config = dict(
    norm_eps=1e-06,
    rope_fraction=1.0,
    init_std_down=0.0,
    decay_shape='sqrt',
    final_lr_fraction=0.1,
    steps=5745,
)
Each number is 500 + 40 x the weight over the matrix's rms, rounded and kept within 0 to 999. Layers, rows and columns count from 0. Numbers have three digits each.

# layer 5 attention value, 128x128, rms 0.0434, rows 109-127, columns 0-127
488518472444476465460499539497566532464461470535533537497493455476513434454468570525498479571502589574552531539501562551467439456423467537454479509445463430528514526469531513493400468551475467543516557491534589526511497473543492522518465477453516461489454498500475519474457464469492510499471497552431506600504537510496526500535524540509551434461488509504550489530516456472474563519476
451485513527492455579511495539487486511542442440505483477557582533491567431472549474526492516581490511524494498509499433468445455565420501545520516525566506498468529501508444541538486493493479566434512451514540498496448531446517479533501543520462475570506577490546456502516485495520483495531537504494487524471478537466502510500582505432441492549510526500567481494525470504354449529485
497479468451463478525493516505528522555477556477470525532459515463500457495428489491529454492541494505565477527530511532469514543491434524499506505497527463490507507521509461468414461545447533492517488564423462508531475507504472507533588514503491462553553441499481533495466502527532498442494550482512488513457451508548521459579437518476452522518497528485421508542487482500492464496459
524431577420444517505504541497517511497442455553592476391550458547497518480448492567507448530432603473503431528520508503519542484435571506481546534493466508540508495542462523538477492566512543430526449497473497520508517452538508481505437550509486578524462594522459472508493460486487470545518496469496581470476519453466482438530483518549475597538469507480526497462549510551479559511518
453450461491569529462529520452444525511496484537430577487532508456483508523509482440448492525484531475513458554517446470450434521534488451510410507551520491467559475537456493511564493527479443491463527470422511506466487434541487476518514466520556537532530504483477507553513526468500563455472432442545468447507511486508455428553439523478463475458506440499522491467454517465457483561554
424584509503449429527550509538462491522509554455525469512510551426555481536536503508463534404500476639499519497485568506465502493549459542529489500472512497526486504535477424468521462522477499480515522550472505487475482514537517424528532462515537420534521580549546464461500456489459520556566579493505528558451463480512504560524481516551423469498518468529553530458524464488420525539552
460567519446461532452458566514514509562510519577489567432628553482465525530447553558523518537503506532533503440442514518449557490448531489477546461472508472472513498529438478511482529487573545541477404438495460435459527515441479531483387544445560564439466466559480463476534510488556486500519436547448553520504504444541612467443544440489479441507505455471532465513457461555529476522513
539442454566495472488534478472510484523513502434533462476460541498492513459466422492539370445553441508539387476478477536556433455547559481481486546490557546504480507499481502492530483508503488488524582482493499521515444551548482470526477507512510554477571486498491536494473478482532478501453485548513504519436525534529457587535541544524433484499521465494524547528493534449523513528516
487540434474472498488468531496506497505502429547533457478520514463520445518491517470520526525471504555517531523527445495555536475486557502460537507526446551571494506523504522521525538428473547515554525521521495443455512557511532525462434554511503458474508510497447527436454527574521519444487488521531469460469490432496458496474547439485498469583541536535440516552514432491487501477468
474474478497443503461471535432483525407509467627543458504503428517477567506545535505479520537494489517521454517443457514522520476537471499476546426484537481474548503472508530549487537480579529510469528477577520422502518492522472497453532505516489445513480528515448472441499498556500498549511543539541515534531470444567535550416426489509499535509477567474471485487457433468484461462506
522468469551526534574454492545454458444534407560484513531531517509451480463474555514446448530470594401517539500542489485465448563414495522532507434530450431474561458538535481468554438537497454548545574454464493501536480454532575516539556481571429443504496443472442485438534463544593548475396469545428454487461528475514539522593469570451510446578485436485534477485477520524530519416479
430479456450556544457549522482521482543465466501528473551556474457463516423549486518451492502496573464506541492493482464470503443621483490528470448492528571553469484538451488497502444476498491484488492469545470504558474482541445528497476523518470507543484447561480540510474539513525554562457524528519485397458524459483485529518450447520515538543542511553574533526463503453512519493517
474486495512572560491503487471490528522488488488422431529550389445467492447499417540532611481502502485446459494549496458535505502476487489534534486464535502505552546516512525510487495493472500501491486458481543450492477536472449533573590456545470537521532449455505513541469483458498554482468509573506514551499502557463417492453526526549521476508489543457557521467559529520476424482460
455523487537505489543429454513519488547506448472470481489440551508552464585511572517509516498501459471502496546488505568463507471514487532505465544486539477482513553494542510557517537499498557425514474605496489557453476461537503488412495496477510427515489474494547491443544524565414447521565457471513572496543507508472493458453521457458574549520447461395507571440524469509493498549518
576530487462465460495516511537453496476514584541512531458551495518536514467523502438506471429537486526424489429456482459548463513519493565490464504468524506516518515439472504525532501475442571535471495556489512459487539463493525465427404478522484552485506475591486497568550484492412468525530464454501449484532485514461541445518514421505540508494522482493472480539526551552499439538463
427517537447511550608489505431486560458443432469449517513455532480510457458510557577382521420547449479531454496488493472509447543485455448519489485575540489447513444529447515506541473533495505559537579456476565491608478545446426433520486425456515518507521518482522512447466543526509550552559439495567508490559555456459500474537500523520472476536519562480488510406479459473546551544561
523497519507461509528545510496524477520517516500514512556501487507514516429520475417546566468546491488513452447523512527504448529514477490521553549468513518474443534472498507477424545474475503427461512485480502507476521522449497506501482531511455519525497476498518527542535505497443480523598525491499546546543486490535513466463544514545477497531467522481458476534469443528466435501461
530467544471498436527466490452499440515501566481510535459507487507458434515464568534535573420523469569450577441532502478527534494537460538457504498489514506527493529489489466423498513474494479530385484531538438485528496531421569552550462580537542491484495453497514469552482503552494464446485449528500440560539508459439521518430525501530456516433509504515521546527520496516553522485427
468420515527546468497475486482517528495514468484512574487499511487484539481446512498484474628463514470547544502572553445508477504506578494515470530587485425474512481497453462473466472564512481528551498488484551546548497509535540457478480485508510546479499593478482508428492458408567454488551527446513517531444496462455471531600510525452450488498425546529390485433458495470512555535466